Weights of a small GPT-style language model, trained from scratch on English Wikipedia.
Size: 15 layers, 4 heads of 128, MLP 2048 tanh GELU, vocabulary 20747, 68.6M parameters.
Each number is 128 + 24 x the weight over its row's rms, rounded and kept within 0 to 255. Layers, rows and columns count from 0. The size above them is the row's rms in percent of the matrix's.

# layer 6 MLP up, 2048x512, rms 0.0474, rows 375-399, columns 256-319
size [101 108 105 106  94  97  97 110 109 103  98 101 102 102 106  91 106 103 104  99 105 101 100 103  99]
[[137 153 135  94 119  73 130 152 110 128 124 135 153 183 112  94  66 117 116 151  73 144 144 141 119 153 132 151 110  97  93 107 148 131 111 115 137 117 165 100 104 110  90 135  83  98 135 117 176 174 104 136 103 104 117 115 157 125 121 164 117 122 149 112]
 [141 141 165 126 117 133 114 158 124 132  96 115 131 134 109 110 106 115 125 125  86  82  97 107 124 151 110 127 132 176 138 144 149 151 118 121 120 110 158 118 150 166 108 103 165 121 141  95 136 138 102 149 119 154  86 110  87 105 127 149 127 131 134 116]
 [144 137 146 126  65 145  94  83 139 115 148 152  97 131 139 117 121 126 123 147  97 123 130 158 131 152 114 148 147 139 133 110 113 123 153 158 139 124 166 117 113 146 135 101 126 115 117 189 157 128 139 102 128 102 113 150 113 135 104 173 104  81 152 130]
 [128 169  97 131 114 136 103 133  91 112 123 144 106  94 114  58 134 148  97 120 148 155 167 165 116 115 139 165 161 120  98 110 122 140 118 120 156 113 173 107 122 132 103 132  84 136  97 141 135 118 113 120  97  98 152 128 119 132 120  97 148 111 136 170]
 [152 131 125  91 119 119 133 126 168 127  66 129 142 124 108  75  91  93 111 121 135 112 119 140 131 134 192 178  90 111 146 135 116 133 138 150 118 123 113 146 146 115 161 101 115 137 117 190 172 116 159 156 128 156 143 140 133 138 125 108 141 109 148 136]
 [ 84  91 118 155 140 147 164 118 110 145  75 129 129 123 125  89  92 114 131  98 157 149 143 138 120 143 156 157  98 119 133 140 125 164 170 136 131 104 154  86  76 116 106 131  86 135 143 123 171 121 150 125 109 147 112  83  41 159 179  82 135 111 104 145]
 [134 118 124 122 111 132 104  90  87 135  87 145  88 136 136 103 132 111 119 151 148 177 169 143 139 152 149 121 141 135 128 135 146 119 108 131 107  96 161 149 113 163 104 104 138 114 137 127 177 127 158 116 102 130 126 144 132 123 151 147 109 112 120 129]
 [130 108 128 111 111 116  97 149  91 114 112 175  96 172 125 129 184  91  94  91 109 109 120 139 101 107 147 156 123 120 123 138 139 107 150 134  99  95 149 148  56 125 116 124 145 167  76 121 149 123 122 119  86 113  62 102 113  87 167 118 158  94 152  99]
 [141 114 132 113 111 104  97 153 130 120 150 139 137 138 143 134 163 139 170 137 121 127 150  99  98 152 141 131 118 123 121 139 122 163 105 112 138 120 130 112 125 137 159 118 137 137 131 150 135 152 150 139 131 113 157 171  79 132  91 113  89 134 146 115]
 [120 150 144 129 114  68 122 133 159 127 112 121 134 116 155 120 121  87 102 129 150 101 138 117  91  98 132 140 140 156  97  94 120 151 110 145 134 112 130  99 153 151  91 148 154 120 106 144 129 138 118 133 124 116 139 185  81 116  84 146 137 137 116 148]
 [110 158 194 110 102  85 145 167 142 129 118 114 110 156 154 128 136 114 148 116  99 133 162 109 143 146 161  89  85 105 113 127 126 118  97 119  80  96 150 123 122 158 103 116  74 117 143 128 153 125 104 141  60 128 123 167 127  95 124 115  83  56 148 102]
 [145 142 139 114  72  94  90 117 131 135 125 140 123 133 135 111 128  96  46 121 154 192 103 114 165 118 157 149 116 137 103 148 172 175 102 141 106 108 128 158  95 123 104 163 127 152 118 171 138 108 126 114 134  98 113 128 103 123 120 131 138 150 132 161]
 [162 140 112 118 101 120 155 136 189 146 115  98 145 143 149 125 114  71 121 119  93 122 112 126 109 133 161 187 121 141 120  93 159  95 124 107 125  79 100 114 133 144 113 136 117 129 130 137 160 111 149 154 121 112 133 174 122 119 125 129 157 103 145 152]
 [177 195 148 155 128 119 107  85 133 136 172 169 122 158 159 170 115 144 114 121 134 135 145 129 180 165 113 151 148 149 133 116 112 126 150 136 154 138 124 152 132 165 132  98  77 146  99 110 146 123 132 147 107 134 106 123 115 110 104 132 126  95 147 127]
 [122 176 124 134 100 133 120 143 158 154 136 111 101 126 124  80 111 113 116 103 105 117 112 111 137 128 122 156 133 153 113 161 181 155 109 129 122 106 130 133 145 147 103  63  99 155 134 127 173 131 161 138 113 121  95 113 106 104 120 160 124 111 125 157]
 [153 142 157 158 138 110 130  97 134  64 149 164 130 127  96 117 112 125 156 112  73  84 134 129 101 127 129 125 111 130  65 134 125 114 106 125 161 123 137 134 141 117 126 118 141 151 155 123 128  91 129 114  91 142 172 134 122  99 126 135 119 110 102 168]
 [132 111 124 125  68 148 122  99 110 113  94 171  92 120 127 144 137 140 112 170  88 132 113 158 150 132 100 115 174 117 130 106 124 131 140 133 155 142 140 156 148 126 133  68 130 120 135 125 137 156 131  98  89  75 101 106 137 116 161 186 104  59 160 130]
 [130 130 100 158 121 114 134 126  77 161  88 148 132 106 143 110 174 123 104 144 126  97 124 142 139 130 122 145 135 154 135 133 144 119 141  81 144 144 134 138 143 123  80 120 167 158 151 166 101 118 159 143 127 147 165 128 156 101 139 156 148 108 123 119]
 [186 151 127 153  92 117 137 135  97 172 147 122 138 148 158 135 136 133 113  95 160 142 108  93 170 164 137 176  98 132 135 108 125 122 123 133  82 123 143 130 144 102 106 153 125 128 130 136 108  66 159 141  78 164 135 155 118 157 116 155 154 106  94 174]
 [177 139 148 111 106 150  94 141 153 102 126 136 112 142 131 144  97 139 126 134 103 102  95 136 143 136 120 133 136 125 156 100  98 106 129 154 137 146 128 119 198 124  97 109 112  87 120 169 140 104 137 115 133 128 121 113 128 113 134 114  90 122 135 143]
 [163 104 113 106 150 141 132 139 178  93 143 135  91 115 111 100 142 122 114  92 126 110 125 149 112 116 109 140 178 135 126 120  99 125 151 123 104 126 132 146 146 141 127 160 114 117 146 141 133 114  83 121  96 113 118  97  99 109 110 120 146 137 159 120]
 [137 117 152 140 121 138 139 127 111 124 127 169 125 161 150 112 155 125 140 145  91 174 157 138 135 146 142 136  81 160  89 122 113 185 139 109 114 105  95 137 162 138 129 101 126  89 128 114 145 124 131 104 113 147 116 163 129 132  80 147 111 115  94 120]
 [142 112 158 129 118  96 124 153 128 160 134 171 100 137 143 144 142 148 111 173 113 141 120 164 132 115 160 110 107 126 131 155 106 146 111 143  83 127 195 129 132 101  88 114 132 152 115 131 132 139 122 162  95 133  98 123 120 134 122 158 121 144 149 122]
 [179 110 147  96 149 152 152  94 101 135 137 142  99 171  98 129 122 109 154 114  99 151 145 166 151 141 105 154 147 129  69 159  87 119 129 144  76 143 115 150 146 125 118 120 178 104 143 159 180 141 165 124 136 124 162 116 108 128 133 120  99 122 150 144]
 [117 124 124  87 121 144 104 125 116 155 149 176 106 148 107 132 116 152 128 141 129 129 151 102  93 165 107 124 128 124 148 147 117 121 147  92 113 159 213 120 135 137 105  99 136 131 133 117 167 154 163 115 112 102  97 157 125  97 107 149  96 134 163  92]]
# layer 6 MLP down (transposed), 2048x512, rms 0.0316, rows 375-398, columns 256-319
size [101 115 120  91  89  95  89 116 102  94  97 109 105 102 115  99 120 105 100 100  94  96  99  88]
[[170 118 141 137 113 103 124 123 136 169 120 132 124  84 153 164 165 107 146 105 143 116 131 110 128  99  69 106 161 144 123 117 137 136 121 110 135  99 107 130 131  96 142 113 185 152 143 137 117 125 189 133 124 137 127 101 139 160 128 102 173 117 124  93]
 [114 137 160 133 101  68 137  99 140 170 117 163 208 170 142  98  90 164 121 156 144 133 143 164 144 105 161 129 133 106 102 159 174  98 179  86 127 152 120  88 106 133 117 119 140 148 104 129 133 110 112 165  97 107 151 125 175 158 126  88 112 112 131 132]
 [143 164 147 113  99 168  85 133 135 127 131 118 116 142 103 105  98 128 103 117  85 134 145 145 126 127 127 162 138 142 129 127 147 139 114 116  99 157 144 179  78 135 161 117 163 118 122 156  93 124 140 122 130 132 133 162 125  82 145 194 137 107 160 138]
 [128 166 106  96  93 125 121 125  93 140  74 147 141 151 130 130 115 134 100 161 160 140 113 129 123 132 158 116 141 119 119 162 137 158 121 107 100 109 153 172 134 105 127 109 124 119 125 131 119 112 141 120 111  75 130 114 141 122  98  99 118 129 126 125]
 [143 146 161 148 184 119 139 144  77  89 119  98 151 154 144 139 120 113 151 160 144 140 126 119 141 115 115 159 127 123 115 130 138 117 104 135 150 147 143 106 111 125  87 134 106 137 112 109 117 158 102 113 129 134 123 131 124 157 107 144 106 107  81 128]
 [124 113 143 145 118 159 154 140  99 148 117 136 123 128 136 144 140 123 114 102 123 125 140  94 133 105 159 100  92 128 124  74 118 116 122 123 152 166 133 119 115 131 174 135 150 136  95 105 100 131 161 103 128 114 121 129 133  85 131 155  92 123 160 112]
 [140 108 168  98 200  56 157 117 154 100 121 135 172  98 171 133 120  85 192  94 170 109 156 100 148 158 139 157 103 175 115 144 102 110 107 108 146 123 122  78 120 111  80 126 142 118 153 132  97 125 122 120 114 138 140 142 128 152  91 139 139 136 158 142]
 [129 136 123 157 133 133 174 126 144 146  89 142 160 140 125 154 208 145 124 136 100 133 104  84  79 117  70 109 166 123 134 154 178 122 119 138 135 158 151 156 120 151  86 121  97 122 126 108 160 133 135 118 100 114 111 164 120 145 128 111 130 152 143  81]
 [108 145 111 130 139 132 162 138 120 136 112 128 130 133 135 126 137 137 182  75 103 114 122 130 136 123 131 135 147 132 172 129 136 135 128 137 140  76 159  87 124 142 104 147 132 106 144 126 159 146 166 133 135 133  56 115 144 131 132 143 113 123 126 170]
 [104 105 152 161 125 123 106 129 100 126 156 135 111 115 136 132 140 174 133 122 174 141 116 128 130 139  99 130  96 125 105  88 112 117 130 150 161 124 142 189 100 155 170 113 137 139  97 103 122 121 129 117 140 163 126  96 109  91 155 163 135  97  90  76]
 [157 128 133 117 118 161 130 124 122 118 152 146  90 142 119 127 157 164  75 132 137 107  88 127 110 105 137 132 117 183 160 124 123 118  96 128 117 153 124 107 104 136 137  73 149 127 136  89 101 154 192 155 158 130 104 110 150 125 132 152 149 167 131 157]
 [124 123 138 123 125  90 131 110 108 162 108 156 143 124 145 124 117 143 131  95 111 146 132 143 124 120  85 112 141 117 129 154 136 141 143  77 133 121 120 137 123  85  80 149 183 137 149 148 100 134 126 141 147 142 124 125 118 120 153 136 137 126 144 163]
 [113 151 129 100 161 113  91 132 106  98  89 127 144 123 157 137 157 111 198 122 105 123 156 133 104 149 159 136 159  92 105 138 141 138 150 117 115  93 129 105 167 132 112 124 125 148 144 150 141 129 149 103  89 111 115 121 118  94  99 140 132 187 117 148]
 [128 114 173  90  89 114  98 156 101 139 141 125 147 100  61 162 174 140  81 109 154 115 118 156 148 117 104 142 126  65 122 105 147 126 101 140 130  86 132 104 130 135  91 131 168 170 122 133 159  93  95 132 120 170 152 146 141 152 126 120  87 148 122 143]
 [155 138 148 151 123 121  90 150 166 144 118 158 103 136 151 128 148 114  97 132 120 128 117 140 123 131 167 133 129 151 152 134 185 121 125 123 148 136 122 137  72 152 106 121 122 155 103 133 146 120 113 149 114 115 156 124 160 115 179 165 117 111 134 155]
 [117  95 117 148 120 124 113 117 112 164 120 114 136 126 144 123 144 150 111 144 122 154 133 134 148 117  95 154 118 107 143  98 141 109 127 120  97 129 131  94 119 146 147 129 136 101 118 150 139 154 105 123 143 169 121 118 145 114 130 110 135 137 148 114]
 [149 125 163 137  90 145 128 137 147 101 109 129 110 145 106 142 112 115 123 121 139 140 157 167 118 104 127 127 158 121 154  93 134 168 125 106 135 161 129 143 139  82 119 122 143 109 101 162 119 158 159 127 140 131 116 133 114 117 145 179  97  97 159 141]
 [145 146 148 142 119 113 154 135 146 114 111 148 140 148 126 142 104 129 128 147 111 107 151 121 115 128 128 158 114 125 107 108 114 158 129 121 135 121 137 129 138 144 109 109 145 135 112 182 113  99  96 170 165 120 142 121  96  71 142 128 114 183 124 149]
 [107 110 133 162 165 127 108 149 116  97 158 121 137 125 120  93 128 140 130 116 130  96 123 136 173 172 121 134 136 108 100  91 130 111 140 125 137 177 105 115  73 169 155 129 102 163 160 124 125 155 139 138 134 145 140 115 115 187 156  70 124 128  85  99]
 [127 156 152 126 116 159 107 145 124 161 101 121 120 157 107 122 115  78 136 105  96 128 115 128 112 132 130 141  98 108 110 177 153 160 176 108 149 165 131 178 137 174 125 158 169 126 169 153  99 126 102 149  96 120 153 153 122 125 136 165 125 115 119 170]
 [135 129 128  89  90 118 168 119 120 111 161 109 151 133 112 125  98 128 133 120 164 146 111  98 122 115 143 156 114 158 125  90 107 130 113 118  99  69 163 128 100 160 107 139 137  96 152 113 105 139 131 147 130 123 136 148 127 120  97 134 117 127 122  92]
 [135 122 106  82 110 123 114 111 133 169 133  76 115 133 125 100 132 108 150 106 103 118 121 126 111 110 178  87 112 101 123 131 147 159 136 173  86 147 167 176 160 134 172 148 104 146 157 141  74 144 154 130 114 133 145 120  81 106 134 120 125 144 139 136]
 [120 140 140 143 124 128 112 140 124 136 123  53  63 137 103  84 132  99 124 116 158 146 106 152 112 123 117 125 127  92 145 136 157 124 156 120 137 133 170 168  78 128 133 123 142 192 154 130 145 150 132 148  83 112 132 117 118 128 178 110  85  97 117 153]
 [ 94 151  83 169 106 122 135 104 162 110 153 137 129 127 143  81 132 159 125  91 122 116 164 134 137  69  97 115  98 116 162  97 100 108 123 148 117 164 133 109 135 115 146  91 105 131 132 113 145  80 155 127 131 144  98 118 131  92 143 103 135 135 114 140]]